From a checkpoint of a small transformer trained on Wikipedia: MLP 2048 SwiGLU, a variant of SOAP for these matrices.
Each number is 128 + 24 x the weight over its row's rms, rounded and kept within 0 to 255. Layers, rows and columns count from 0. The size above them is the row's rms in percent of the matrix's.

# layer 4 attention query, 768x768, rms 0.0599, rows 45-57,109-121,172-185, columns 512-639
size [ 99 113 114 106 111 107 106 105 107 108 107 108 109 103 105 108 109 106 103 106 104 101 102 104 102 106 106 113  99 103 102 106 106 109 103 100 101 105 103 100]
[[ 97 126  97 114 159 162 134 109 131 105 132 120 122  99 130 102 148 103 186 106  77 142 132 142 126 118 128 156 118 132 100 167 141 103 169 124 146 127 161 141 115 113 106 120 158 151 104 145 134 112 138 168 130 133 143 136 108 165 104 111 111 163  96 100  98 158 116 131 138 150 136 146 137 169 143  83 126 150 105 114 107 122 131 130 152 160 161 130 137 115  88 145 134 126 113 119 112 101 126 139  96 142 106 146 134 123 167  66 104 106  88  98  84 103  99 113  70 148  94  69 104 130 112  96 143 145 136 144]
 [157 118 104 102 151 118 129 118 131  94 141 101 138 143 134 117 128 160 102 113 122 107 169  92 141 137  95 176 117  87 163 113 137 122 149 118 128 144 132 127 127 170 150 118  98 153 111 150 110 131 157 112 106 113 130 157 105 136  98 123 131 122 127 146 129 138 125 128 130 149 138 139 142 147 134  99 119 124 105 141 159 139 118 119 159 144 129 123 140 104 124 120 109 144 115 118 163 144 122 168 164 115 118 108 148 122 132 128 151 143  86  77 111 109 128  95 119 128 146 109 123 102 171 141 108 155 147 166]
 [130  95  91 123  79 113 136 128 122  68 101 133  96 141 117 125 103  97 105 128 135 103 124 154 103  80 136 133 149 150 129  78 173 108 118 115 146  92 134 159 155 155 118 152 134  96 122 137  80 163 115 147 120 113 119 181 116 118 167  97 127 150 136 129  96 153 158  87 129 145  85 107 153 143 122 103 163 121 103 134 120  85 122 136 149 100 130 138 147 154 129 137  68  88 112 150 185 107 130 128 125 120 160 144 133  71 112 126 109 158 120 129 151 117 131 100 104 120 147 114 102 105 120 145 118 134 122 145]
 [135 125 161 132 137  69 110 122 131 130 146 103 104 137 118 136 129 150 135  99 148 123 110 149 154 146  99 149 119 121 134 144 147 110 151 141  89 123 103 123  99 119  90 141 127 129  89 137 145 105  66 138 138  95 117 181 141 140 108 146 125 133  91 117 115 158 107 145  96 135 108 145 158 136 118 133 131 132 141 110 158 116  92 134 160  96  89 121 129 146 131 106 143  96 149 119  88 115 146 121 110 144 159 110 156  92 147 104 138 138 114  98 139  99 108 121  83 107 100 113 112 119 131 125 110 116 151 107]
 [125 115 101  93 108 141  94 132 111 172 136 122 127 127 131 107 111 134 105  97 123 157 107 131  54 114 110 120 102 158 172 163 172 187 115 103 129 109 129 142 126 106 109  92 148 127 168 131 140 121 156 123 135 112 142 101 156 144 129 144 128 128 122 117 110 140 118 142 104 150  74 123 114 155 108 119 139 168 155 118 139 103 139 125 131 118 154 128 153 150 160 140  99 179 115 116 167 124 127 110 108 142 100 113 137  88 126 148 147 131 153 108 131 102 106 109 140  95 134 149 111  96 115 214 147  71 177 127]
 [120 102 148 173 121 155 110 135 135 114 153  89 118 140 148 159 104 100 108 104 121 121 154 135 135 117 139 127 159 135 120 112 146 133  76 132 132 139 107 124  90 195 141 100  99 104 170 115 112 144 129 121 149 136 137 134 151 122 149 122 100 130 119 134 146 146 157 145 149  93 189 167 112 127 160 115 123 150 145 156  57 154 121 112 116 139 146 128 126 135 128 157 142 148 141  78 141  78  83 179  93 167 132 141 120 112 143 148 112 111 170  84 129 127 145 127 116 150 117 198  80 122 129 121 146 133 146 128]
 [144 140 151 128 109 167  76 130 131 114 141  84 133 130 145  84 147 157 141 136 151 139 145  87  80 167 120 131 131 105 108 137 164 128 135 124 130 114 118 139 133 112 153 137 109 121 134 112 145 102 118 123  83 132 112 113  73 142 105 124 144 110 178 128 153 138 122 104 135  68 144 122  77 108 136 147  94 140 112 118 109 152  86 163 111  96  48 122 148 139 167 129  99 107 131 135 154 122 173 163 172 144 118 123 102 129 126 136 114  73 151 148 124 108 156 136 128 134 123 135 156 110 120 154 134 146 119 124]
 [139 120 103 167 123 139 158 128 115 130  80 110 142  83 181 141 136 134 110 148  93 131 157 110 158 121 130 169 124 110 115 112 122  77  90  97 101 141  84 130 109 151 130 154 110  99 157 149 114 126 142  92 132 149 158 149 116 123 149 126  70 139 131  75 132 101  99 137 143 128 107 156 128 118 148 168 146 180 115 119 114 114 134 138 120 121 120 110 124 131 141 129 131 114 100 155 139 164 115 157 177 126 144 126 160 124 140  86 107 141 112  89 128 113  77 140 191 113 105 160 166 130 166 175 125 133  89 108]
 [116 112 106 133 141 114 106 167 137 172 138 121 111 121  91 128 119 135 190 121 120  87 136 138 127 110 124 149 137  77 128 109 144 118 133 165 115 101 111 128 121 142 135 131 165 101 147 132 112 114  83  92 161 150 166 147 152 155  66 113  81 166 128 115 142 163 150 184 123 132 143 108 113 103 108 120 174 115 123 114 128 154 116  94 129 118 157 150 152 152 147 118 154 111 153  81 105 129 132 144 116 122 153 131 111 121 129 132 123 115 142 154 127 177 150 156 156 106 146 120 125 125 155  98 139 188 101  79]
 [157 164 113 103 101 134  91 137 117 120 105 134 140 115 122 120 121  84 163 102 138 129 141 132 114 159 134 140 136  66 141 154 131 121 113 147 140 102 144 148  96 137 100 124 121 114 117 151  94 154 106 123 131 135 109 127  99 155 103 169 150 124 133 151  86 148 129  96 108 130 131 133 128 150 160 130 119 186 142 103 135  85 155 121 136 154 132 153 114 122 131 130 122 128 107 134 213 103 124 134 117 124 133 107 114  97 187 132 145 156 142 117 124 163 132 123 159  91 121 101 140  96 105 139 106 131  94 153]
 [147 114  89 177 123 106 143  99 142 145 174 105 133 171 141  86 101 167  90 116 129 139 124  82 126  70 144 163 159 132 144 155 153 116 121  84 157 137 163 101 133 132 112 132 137 139 110 109 118 108 165 113 119 102 162 167 142 137 103 130 130 118 133 119 130 158 158 128 116 133 140 129 114 103 160 144 117 136 167 144 143 161 122 126 141 133 124 135  94 124 125 130 136 122 118 145 127 147 164  79 136 113 108 131 113 119  85 114 131 169 171 166 159 123 144 110 174 117 118 112 141 142 136 107  95 142 110 106]
 [121 103 132 146  95 123 106 109 142 103 151 121 127 150  96 138 140 141 138 119 111 156 125 120 158  87  88  96  87 166 137 146 127 123 123 128  93 138 142 140 167 112 168 125 109 158 131 113 116 141 103 105 122  93 122 127 132 196 149 109 158  80 105 161 121 155 105  69 123 114 115  95 121 115 160 154 118 142 142 122 100 133 104 116 110 108 107 108 159 105 111 130  89 113 153  96 166 151 100  97 145 120 143 110 129 147 119 150 126 123 145 146  81 154  94 132 150 157 132  93 126 108 140 124 158 122 114 132]
 [125 121 120 158 135 127  96 108 102 145 145 128 150 145 149 129  72 141 118 129 140 126 149 122  96 125 134  93 113 146  92 131 111  98 134 130 114  95 162 102 129 116 135 142 134 101 124  81 135 118 122 138 123 131 124 125 107  84 133 105 162 119 117 133 124 156 132 125 123 140  99 121 161  88 132 162 109 169 170 129 136  97 143 146  80 113 116 169  80 162 116 119 112 164 139 123  94 123  74 101 114 151 159 159 149 128 116 118 113  89 103 111  87 159 132 154 161 152 148  94 156 137 134 160  94 115 180 144]
 [180 148 129 129 129 126 126 102 134 102 113 109 133 131  98 138 128 165 122 148 150 123 168 113 112  86 143 109 123 107 109 148 175 140 116 163 118 126 157 146 131 133 140 121  99 129 112 117 128 116 142 133 135 110  71 143 138 113 149 139  97 141 110 132 144 164 144 138 129 143 130 155 115 138 133 122 140 111 127 116  94 133 114 158 103 116  81  87 179 139 161  91 172 151 140 152 119 119 128  93 115 160 126 130 115 153 101 163 161 133 118 106 118 128 128  73 118 130 130 113 144 111 158 139 101 162 138 130]
 [163 179 145 120 128 141 113 156 133 125 126 111 187 154 148 122 134 133 115 107 131 111 117 177 109 163 153 133 121  91 182 133 141  82 107 138  96 160  99 116 100 158 138 101 125 102 111 144 135 125 151 109 101 154 135 167 154 142 147 125 173  96 148 116 109 103 115 140 152 142  92 158 152 147 193 172 132 162 122 134  89 156 153 125 113  96  95  78 141 117 136 126 109 126 111 110 120 102 136 121 155 163 158 116 129 110 151 144  83 119 146 123 139 149 132 147 144 112  95 116 133  87 135  69 118 111 153 149]
 [129 119 125 141 110 177 113  82 107  82 167 134 110 138 133 119 139 154 160 125 128 125 152 150 129 136 105 174 134 136 140 142 118 113 124 118 149 127 136  89 109 103 168 111 126 170 155 138 100 152 141  98  86 152  93 110 106 127 115 160 128 132 141  92 111 155 132  85 107 147 148 125 134 128 130  87 128 123 145 122 132  84 110 148  96 186 122  91 112 144 126 150 150 130 140 151 178  85 127 121  97  77 143 121 132 158 127 162 164 128 126 130 125 111 150 168 156 109 158  92 149 111 109 158 143 155 124 158]
 [146 116 112  77 161 146 144 102 152 142 118 151 133 164 115  97 134 188 134 147 147 138  84 146  81  52  83  92 119 162 125 166 123  94 139 148 143 129 148 110 121 143 159 113 157 141 138 117 141 163 120 116 110 149 136 153 115 132 110 118  98 133 164 143 148 147 138 135  85 136 109 105 124 130 132 107 118  93 151 120 165  84 102 107 165 111 155 109 115 124  73 115 149 114 127 107 120  94 148 144 131 104  89 162 143  99 180 164 125 153 121 145 115 115 143 120 126 147 119 137 143 126 125 158  99 119 140 110]
 [121 139 125 109 123 134 116 119 148 114 172 113 132 159 133 125  97 130  85 134 112  87 113 164 151 126 119 134 112 125 136 121  95 117 164 145 135 127 118 143 141 147 124 136 155 128 150 155 150 109  82 125 113 124 162 125  82 136  98  95 127 151 126 161 126 140  98 171 150 124 106 111 138 122 144 162 144 124 102 142  88 156 136 150 181 169 170 143 125 130 113 171  95 119 115 118 128 127 134 151 117 132 123  80 133 119  94 104  84 149 102  77 131 150 117 146 145 142 127 142 133 123 117 122 154 138 144 134]
 [115 153  82 113  86 157 125 161 132 110  98  82 149  96 139 114  90 148 131 123 133 131 114 142 108 119  86 148  82 109 110 100 120 145 144  97 118 144  95 129 113 128 100 143  78 140 112 133 138 149 138 117 111 123 114 103  98 130 134 126 123 113 158  88 141 130 129 133 162 132  90 105 154 117  94 144 157 115  88 122 112 152 141 116 118  94 141 131 143 154 115 148 117 153 126  95 169 171 173 124 119 140 108 147 110 151 133 126 167 102 134 100  76 157 124 129 110 161 148 149 109  94 109 111 137 109 133 121]
 [137 106 164 103 121 111 128 125 129 143 108  81 144 127 128 143 106 104 119  93 147 136 176 164 106 140 124 140 173 146 123 124 146 100 163  79 149  96 114 117  62 146 179 133 142  88 133  91 152 163 152 129  64 154 154 103 108 163 143 115 122 104 140 168 112 119 129 104 101  89 155 129 122 166 118 101 102 133 133 154  98 152 121 149 176 136 160  96 133 135 118 139  79 131 120 159 139 145 101 193 135 128 174 110 135 157 100  94 131 142 152 140 125 152 126 128 147 137 118 135 113 134 117 121  79 110 122 146]
 [138 156 169 115 111  93 146 183 113 155  84 139  99 137 128 110  94 171 102 127 127 146 128 120 119 129 166 128 118 104 171 159  95 112 113 122 165 151 122 105 135 103 141  98 118 123 148 119  97 105 141 152 134 117 142 109  90 149 117 109 132 146 122 150 105 151 102 149 124 125 135 143 172 128 156 114 110 168 147 120  96 125  89 117 112 156 138 108  98 125 131 147 135 124 139 162 190  99  98  82 119 115 141 117 139  91 109 152 121  96 155 141  87 145 119  80 151 182 120 109 101 140 155 104 117 114 115 157]
 [114 118 167 142 174  86 153 141  88 142 105 104 143 133 125 143  99 131 129  96 136 165 148 123 147 151 107 135 161 129 111 125 150 171 144 110 129 105 106 121 156 162 157 131 146 131 103 111  98 120 139 134 170 109  88 161 152  89  96 146  86 121 122 150 139 135 135 133 145 145 111 136  93 152 128  94 147 170 151 121 146 111 114 112 130 128 180 135 143 143 143 142 145 165 115 157 131 108 102 136 141  86 166  89 110 141 145 108 105 109 151 117 126  94  74 110  89  98  72 135 136 144 115 122 115  96  95  95]
 [ 72 163 128  99 113 135 123  81 158 125 159 135 107 154  93 117 117 164 121 117 109 154 141 142 133 154  99 122 127 151 151  98  91  94  95 118  99 101 120 125 104 117 135 133 132 148 109  98 157 120 127 116 109 158  90 119 123 107 114 145 151 116 145 111 118 154 160  91 134 100 118 120 107 137 134 144 148 131 144 172 146 130 142 109  92 149 121 100 179 123 110 146 174 183 110 141 113 169 145 103 108 155 161 147 165 111  73 159 186 128 135 131 144 154 143 119 104 117 144 124  96 120 152 151 111  86 119 129]
 [147 150 121 152 114  93 134 135 108 145 153 122 113 101  97 148 127 133 111 125 156  98 122  85 109 146 153 139 146 127 108 133 167  99 116 172 105 148 171 152 103 111 108 106 129 103 139 145 150 150 187 142 136  91 177 106 114 116  94 125 150 107 118 157  95 102 159 124 116  86 130 141 128 122 158 134 122 130 105 116 108  92 131 141 130 150  94 169 145 111  87  98 136 131  93 108  95 166 114  98 178 128 123 148 143  99  92  91 125 124 120 162 128 119 126 168 153 151 154 120 126 101 169 136 126 124 124 129]
 [ 96 148 127 146 116 136 130 113 102 139  81 104  83 161 131 104  68 131 141 160 137 111 148 148 104 116 128 147 138 174 110 179 167 140 153 107 166 128 119 141 107 116 127 115 130 134 139 117 113 161 162 120 137 122 138 132 131 127 140 136 163 124 110  89  95 128 120 117  99 136 163 119 116 109 134 162 181 123 130 127  92 116 100 122 139 105 104 137 110  79 112 113 146 184 125 138 144 124 124 176 111 131 136 143 131 150 152 141 131 129 112 150 155 182  92 140 106 138 135 146 145 135 130 131 101 143 139 138]
 [143 153 109 124 127  86 161 119 121  99 119 160  83 164  89 133 125 134 119  90 191 146 116 130 151 146 134 159 116 130 108 132 119 176 135 134 151 115 101 109 132 113  92  90 109 137 146 143  79 149 177 149 139 152 145 157 111 109 161 128 120 138 148  93 149 117 131 122 144 119 149 133 128 110 166  93 127 109 115 106 117 114 179 151 147 133 101 132 100 127 131 156 117 181 138 130 157 142 132 138 122 127 106 168 129 112  92 151  77 126 129 159 123 100 113 147 133 101 126 126 157  97 154 133 103 149 131 167]
 [108 148 117 156 164 122 146 137 146 124 169 184 120 137 154 114 147 123 100 156 148 117 171 116 113 123  84  82 120 112 133 108 102  94 122 101 107 146 116 118 167 144 140 136 131 113 132 128 149 145 132 122 155 114 113 141 145 158 139 151 117  98 136  99 148 155  96 178 128 147 138 110 146 105 117 137 117 136 115  93 136 134 143 155 125 136 150 157 120 155 126 127 143 131 159 152 165 127 127 185 131 145 124 108 122 166  91 109 138 136 166 141  75 117 120 165 116 108 162 125 111 143 139 116 147 130 143 115]
 [134 116 126 124 128 115 163 154 156 148  92 128 137 159 103 111 105  97 130 104  84 148 145 139 120 138 162 130 129 181 126 185 151 137 105  96  88 133 148 163 167 119 115 141 149 110 113 123 115 128 104 130 136 100  94 105 100 123  96 130 150  72 123 111 129  86 117 152 125 141 111 153 153 124  92 107 118 121  84 126 155 131 107 143 127 120 160 127 182  99  91 135 164 126 145 149 109 134 137  83 167 108 103  91 168 122 138  85 143 147 111 124 137 100 143 101  85 115 140 113 138 150 125 108 157 127 121 170]
 [132 135 111 133 128 130 111  75 127  70 145 143 134 152 144 144  88 143 116  75 201  95 161 125 145 119  89 131 104 145  91  72  95 132 154 142 142  90 112 125  89 140 147 148 132 156 129 142 125 188 142 152 115 132 102 135 109 136 136 101 133  99 156 158 120 114 145 138 145 155 124 128 130  66 130  97 141 131 108 143 100 126 151  80 107 124 164 144 152  88 160 122  96  93 104 125 146 164 126 101 148 115 156 136 117 142 145 121 152 132 145 102 123 159 121 143 138 101 113 146 107 157 172 166 118 149 119 146]
 [114 129 162 122 136 101 215 101  83  96 115 151 101 125  94 130 151  84 108 133 117 122 130 122 106 145 149 171 144 124 138 124 134 109 153 101 104 105 146  94 119 140 172 119 112 150 150 146 140  87 120 106  97 116 106 112 107 107 149 112 142 113 112 115 107 158 121  83 116 125 121 115 176 120 158 101 106  98 165 101 139 169 139 129 128 144 135 116 111 149  98 164 129  87 142 120 181  99 140 135 144 122 141 126 120  85 121 120 103 167 103 134 121 146 142 138 113 107 140 112 112 150 139 161 126 202 117 163]
 [129 160 108 141  78  78 117 102 134 158 138 152 121 132 139 126 110 119 159 152 146 173 134 125 137 150 104  90 122 167 122  69 114  71  76 116 147 127 112 132 163 155 109 118  97 104 120 150 155 126  84 131 150 129 145 140 154 151  95  99 101 143 121 109 141 152 164 127 141 129 140 127 114 128 130 146 111  98  87 115 122 149 123  88 130  91 140 116 121 151 118 151 160 132 182 111 125 126 170 131 138 169  82 169 151 155 134 144 149 123 115 135 121 153 147 141 106  99 137 109  89 157 119 124 133 109 174 100]
 [150 140 118 122 116 134 116 126 107 148 171 117 144 138 143 149 155  99 128 169  98 144 119 165 132 172 122 131 129 126 150 168 107 162  92 159  98  93 145 118 119 153 144 102 136 108 155 128 134 102 114 104 150 112 181 111 110 119 124 126 164 124 114 107 130 138 129 127 142  93 140 145 148 130 115 142 125 149 151 174 135 147  95 131 132 127 135 158 140 138 126 177 125 161 121 134 142 111 133 183  96 137  99 144 134 147 149 155 102  95 142  85 108  91 133 116 117 130 111 107 144 113 139 128 138 126 138 106]
 [130 124 126 123 119 161 137 143 108 131 106  99 106 159 120 139 133 115 141 145 147  79 111 135  86  91 140 147 102 159 104  87 121 109 140 128  97 165 121 125 121 150 145  95 171 106 144 130 125 114 144 134 106 147 118 108  82 131 120 151 132 130 127 120  96 161  57 179 143 155 118 116 138 146 114 128 142 111 106  90 109 105 102 132 132 118 130 124  93  96 148 183 132 137 133 132 122 169 109  96 105 121 131 144 115 139 109 126 111 145 129  82 108 148 131 129  78 150 125 123 125 133 181 105 118 117 134 175]
 [150 190 138 150 123 132 146 143 124 170  98 137 127 149 159 148 100 126 114 157 168 146 149 152 120 117 179 124 160 101  91 176 161 122 104 137 170 134 139 168 113 107 135 114 135 138 142 121 152 143 136 119 128 142  91 112 119 145  99 108 180 126 124 115  81 117 128 164 162 107 128 132 155  95  68 180 118 152 186 101 107 181 106 124 106 104  98 102 159 110 156 104 130 115 175 116 125 127  65 116 145 124 153 170  81 158 124 106 125  68 126 126 123 132 133 157 162 148 178 153  97 144 106 176 134 133 126 130]
 [ 81 155 111 139 140  69 139  93 117 148 133  78 120 140 127 115 155 107 159 102 125 147 147 142  86 135 114 157 148 100 148 151 124 107  88 150 181 135 157 113 124 171 105 104 132 134 175 113  86 125 166 132 157 114 149 164 118 120 120 109  99 110 119 113 103  97 101 125 134 105 138 103 150 152 185 134 120 127 179 131  97 132 128 109 133  93 103 105 113 101  95 130 112 124 136 122 130 128 130 129 141  73 114 128 134 104 137 112 137 117 145 108 134 130 128 115  96 134 178 109 107  87 153 112 163 150 105 134]
 [102  82 153 142  89 128 142 129 121  87 201 131 137 143 160 135 108  96 122 134 123 102 133  70 140 122 163 105 105 150 135 121  83  67 119 107 128 148 118 101 136 112 184 153 102 135 133 142 126 112 110 156 124 180 156 167 134 131 105 134 113 125 119 145 149 113 104 159 132 154 116  78 108 110 105 128  91  89 133  76 109 112 180 156 118 156 151 162 103 164 125 123 151 123 139 114 139 109  86 104 103 156 131 147 105 162 108 120 104 125 133 119 145 114 123 139 128 122 134 100 125  88 116 159 147 142 125 159]
 [122 123 150 131 142 139 105 103 147 168 140 104 143  98 149  98  73 116 153 175 137 121  87 153 146  88 163 124 114 112 120 108 107 149 101 134 138 120 105 138 153 170 111 114 137 137 111 131 146 137 144 123 126 151  99 157 136 154 125 134 141 121 127 109  88 161 142 115 148 106  70 113 102 105 149 129 128 205 118 106 112 112  99  79 129 108 122 130 169 142 145 133 154 128 105 135 129  97  53  88 141 183 124 167 134 139 130 162 156 116 175 138 106 149 173  98 194  90  98 145 123 142 103 120 126  68 149 158]
 [ 60 158 118 143 125 101 114 105  92 159 165 189  92 156 109 121 106 119 152 132 111 152 122  70 172 121 159 118 163 125 116  82 152 119 120 139 146 137 120  97 204 120 122 106 104  96 139 133 131 112 105 126 140 109 160 129 120 114 134 107 143 118  97  87 135 163 125 152 160 141 153 135 110 111 138 130 118 191 147 130  90 137 190 128 108 117 111 120 127 131 128 150 137 139 167 130 113 160 107 123 127 116 108 182 145 134 110 104 132 139 170 120 124 165  97 137 132 112 148 100  99 116 153 124 139 104 139 124]
 [114 127 101 168 127 135 114 170 155 109 103 152 102 135 165 137  72 122 109 128  99 142 176 149 144 158  97 122 152 151  93 162 157 111 122 177 124 133 117 146 130 131 123 102 129 181 134 131 112 163 112 155 117  71 111 105 115 132 142 113 108 145 124 103 109 140 112 115 136 108 102 131 131  77 116 136 126 124 114 129 117 129 111 127  84  97 151 167 165  96  88 153 129  95 128  98 150 124 111 135 110 177 135 127 114 146  84 112 153 129  96 109 149  99 117 134 125 160 191 132 154 106 125 110 110  93 164  83]
 [132 102 151 162 123 184 174 138 148  93  79 115 130 145 130  98  93 146 160 134 141 145 106 119 155 109  98  93 118 148 136 140 152 127  92 132 102 127  97 104 118 141 168 103 151 130 102 113 138 150 131 113 152 152 122 148  89 128 114 139 107 157 111 148 137 144 120 130 110 137  93 191 133  89 114 138 159 148 123 143 147 145  87 143 103 129 135 137 132 131 117 157 153 121 133 148  97 113 150 134 162  82 142 146  84 143 150 114  86 121 134 123 142 159 141 102 138  83 154 112 133 112 116 112 113 142 125 149]]
# layer 4 attention key, 256x768, rms 0.0591, rows 44-57, columns 512-639
size [100  97 100 104 100  99  96  99 100  97  97 103 102  97]
[[140 163 138  84 200 153 130 127  96 118 143 150 140  85 180  99 101 125 150 125 160 107 153 132 164 156 123 113 164 104 158 124 181 155 106 109 173 132 151 141 121 118 126 149 130 127 120 120 125  79  99 143 142 109 124 109 109 130 195 106 154 151 118 167 148 111 115 141 118 141 157 122 126 139 140 151 136 136 159 159  74 123 116 118 150 137 167 141 119 147 163 100 150 141 129 149 131 106 126 144 111 140 154 130 125 133  76 116 119 137 150 136 175  89 152  89 172 131 102 149 157 168  82 130 171 101 141 138]
 [123 137 139 146 129 193 125 122 121 154 157 126 108 128 142 145 119 117  95 133 103 165 125 137 110 137 125 123 124 115 128 147 124 111 133 168 109 136 113  87 144 132 117 140 143 121 196 140 112 119 116  99  96 165 174 139  76 155  97 165 159 107 137 136 138 105 135  98 126 130  98 146 125 107 158 137 137 137 126 117 146 148 137  63 143  95 100 100  97 125 155 138 118 187 100 131 139 105 166 102 157 120 148 125  92 114 112 159 111 137 148 176 126 179 156 128 171 131 123 130 147 110 119 173 129 117 119 130]
 [130  90 128 153 136 139 173  88 113  91  99 177 113 157 138 143  79 111 157 118 116 140 122 107  93 171 106 123 142 135 110  91 108 160 156 144 155 140 103 153 119  87 119 150 142 131 153 107 137 118 105 165 107 147 101 123 130 140  98 115 129 151 140 144  92 108 125 107 120 113  77 119 125 144  74 160 127 124 124 136 146 164 110 119 116 109 137 113 139 149 150 111 139 170 136 107 150 116 136 120 107 128 114 118 137 133 113 107 113 133 157 113 135 105 137 160  90 114 124 141 133 144  73 137 179 174 154 129]
 [149 129 133 157 143 100 178 147  96 135 142 113 131 119 132 127 112 135 108 146 134 155 126 105 110 159 118 139 123 138 137 141 138 132 154 112 115 143  97 147 144  82 133 137 159 122 134  97 114 148 113 140 112 115 127 117 179 121 115 105 115 189 156 110 149 151 136 128 163 132 125 149 138 145 118 135 114 169 126 138 188 153 109  98 174 179 112 125 118  99 117 158 120 108 108  99 127 130 140 163 130 118 145 136 136 126 119 157 110 103  99 137 115 131 153 154 194  82 123 128 142 118 147 117 122 131 126 123]
 [123 115 122  96 114 141 115 127 177 115 121 100 159 148 151 125 135  96 124 113 162 144 116 169 120 105 162 135 133  98 147  88 153 136 145 129 126 117 124 100 125 143 149 112  94  96 113  96 147 130 125 139 130  88 124 111 133 164 108 118 121 119 128 106 126  68 102 120 146 100  89 130 144 112 155 155 138 122 130 149 122 144 170 119 145 179 115 152 154 152 134 100 157 105 129 164 151 161 136 117 108 139 138 113 125 108 125 115 112  93 154 138 121 137  75 137 154 129 158 146 144 175 127 136 177 111 168 165]
 [ 97 142 146 119 106 115 152 116 172 148  93 143 158 134 168 119 114 129 112  96 138  96 129 149 144 139 148 154 107 127 100 127 105 129 164 129 107 122  99 113 124 152 148 167 120 127 116 112 142 135  82 116 137 151 120  99 105 158 123 135 107  99 127 104 138 114 130 127 148 118 171 133 191 143 113 141 123  95 149  90 104 125 122 197  88 130 113 115 117 122 154 129 136 130 120 108 126 113 117 127 126 148 147 121 127 132  98 100 116  96 102  96 185 106 133 127 165 111 179 117 121 106 128  98 109 117 161 166]
 [139 111 136 100 143  95 142 110 107 126  75 148  98 112 160 137 140 138 158 150 102 141 123  99 155 107 133 124 127 114 117  91  84 145 111 149 153 157 132 134 185  99  89 144 140 119 142 129 163 172 150 128 107 103 170 147 124 198 108 149 116 166 105 145 147 121 149  76 105 143 115 110  80 138 133 123 122 180 141 134 130  86 136 131 126 135 119 157 140 147  93 126 161 132 146 114 142 146 163 141 127 127  87 151 163  76 122 154 135 172 139 148 102 121 149 132 146 117  99 139 143 142 148 153 105  91 104 154]
 [131 125 121 125 105  89 108 106 138 181 111 114  96 120 140 112 117 161 105 124 149 134 136 146 130 114 107 151  79 148 131 118  80 133 116 134  92 174 142  81 104 129 126 116  86 118 123 143 107 184 112 151 154 107 158 127 106 115 111 148 121 106 111 155 141 104 168 121  87 130 121 135 148 161 148 107 119 147 161 149 123 118 157 143 101 129 125 102 120 141 136  81 136 135 104 126 158 115  82 149 152 144 127 136 124 142 125 140 132 138 118 157 148 187 129  83 144 159  88 130  95  87 119 120 133 133 100 124]
 [ 82  99 116 140 160 173 106 117 173 104 107 129 106 117 167 127 124 184 102 145 136 103 113 121 145 132 107  94 163 154 132 107 112 123 144 108 159 119  91 112 108 138 143 177 112 154 139 126 161 142 160 106 151 129 153 137 107 171 153 111 106 130 146 120 147 164 122 151  87 141 113 158 126 155 121 163 134 137  99 140  95 124  92 115 128 134 145 107 121 125 151 167 121 128 107  89  76  91 118 178 110  92 145  87 104 141 109 108 146 164 150 128 121 112 137 124  96 170 137 141 145 147 138  94 136 137 147  92]
 [131 112 146 146 116 140 116 114 124 160 122 106 102 127 152 129 166  94 119 122 102 128 139 129  95 129 140 134 129 118 136 111 106 131 142 151 133 130 167 122 133  80 142 101 157 105 127 122 120 124 134 136 100  91  66 120 110 143 120 163 127  96 126 123  94 144 124 110 155 106 145 128 113 152 130 178  82 115 146 129 132 106  82 151 133 152 110  98  89 135 131 122 142 114 102 121  98 155  92 112 140  81 122 132 133 125 139 168 158  99  96 141 137 139 142 101 129 140 105 135 147 167 135 133 183 136 152 122]
 [145 112 171  98 113 107 101 117 116 109 174 146 100 164 122  90  85 103 140 175 108 137  92 102 122 111 140 105 135  91 130 118 172 161 108 122 149 144 137 129 156 169 111 125 143 139  90 156 130 124 129  93 119 152 143 152 153 145 171 110 151 155 139 139 112 122 104 136 142 100 148 106 152  97 136 113  97 118 109  97 136 156  95 116  95  86 106 114 129 160 113 124 132 119 118  93 162  89 164 151 138 136 126 142 140 163 114 139  94 135 155 145 121 138 130 123 143 130 179 158 123 145 125 101 135 110 122  92]
 [108 137 122 106  88 106 118 151 109 116 139  94 136 124 119 122 145 130 170 133 119 118 119 119 146 120 101 120  80 152  97 112 138 120 120 119  96 135 133 154 134 136 134  98 113 125 130 170 148  76 183 161  91 107 179 119 147 141 171  72 106 155  88 123 124 169 122 151 140 149 100 110 152 139 107 137 101 108  93 132 150 122 144 105 138 150 117 170 124 115 111 115 158 151 163 122 113 134 140 152  95 116 107  95 113 127 105 163 145 155 106 166 121 133 133 106 158 135 178 142 101 150 147 155  98 167 114 129]
 [ 76 127 166 171 175 128 126 104 166 111 142 116 125 170 105 110 163 101 147 127 135 140 155 151 171 145 139 125 162 126 171  78  87 128 150 179 116 138  94 146  75 149 111 128  99 129 141 131 135  68 102 131 148 130  84  93 140 119 106 139  98 102 122 152 100 112 123  90 134 106  90 115 144  71  87 135 118  92  98 149 132 165 122 133 155 151 122  80 126 131 158 117 152 165 119 108 100  99 151 149 146 136 124 140 120 147 126  92 134 180 140 122 128 116 141 147 148 135 144 164 153 138 183 120 153 166 122 113]
 [ 69 154 145 139 131 155 127 156 147 156  92  88 126 122 107 124 159 118 130 116 112 124 115 159 163 105 141 133  78 143 133 105  63 144 115 139 174 144 164 164 106 104 143 118 138 111 142 178 116 147 134 114 122 128 107 161 113 151 134 125 134  77 109 129 119 101 107 128 143 159  67 130 127 128 117 109 121  84 138 168  82 114 162 145  87 169 121 109 138 138 174 127 107 112 105 179 169 134 131 162 169 108 131 127 115 141 146 157 130 115 143 150 133 162 160 129 114 114 119 135  83 144 132 126 103 157 147 148]]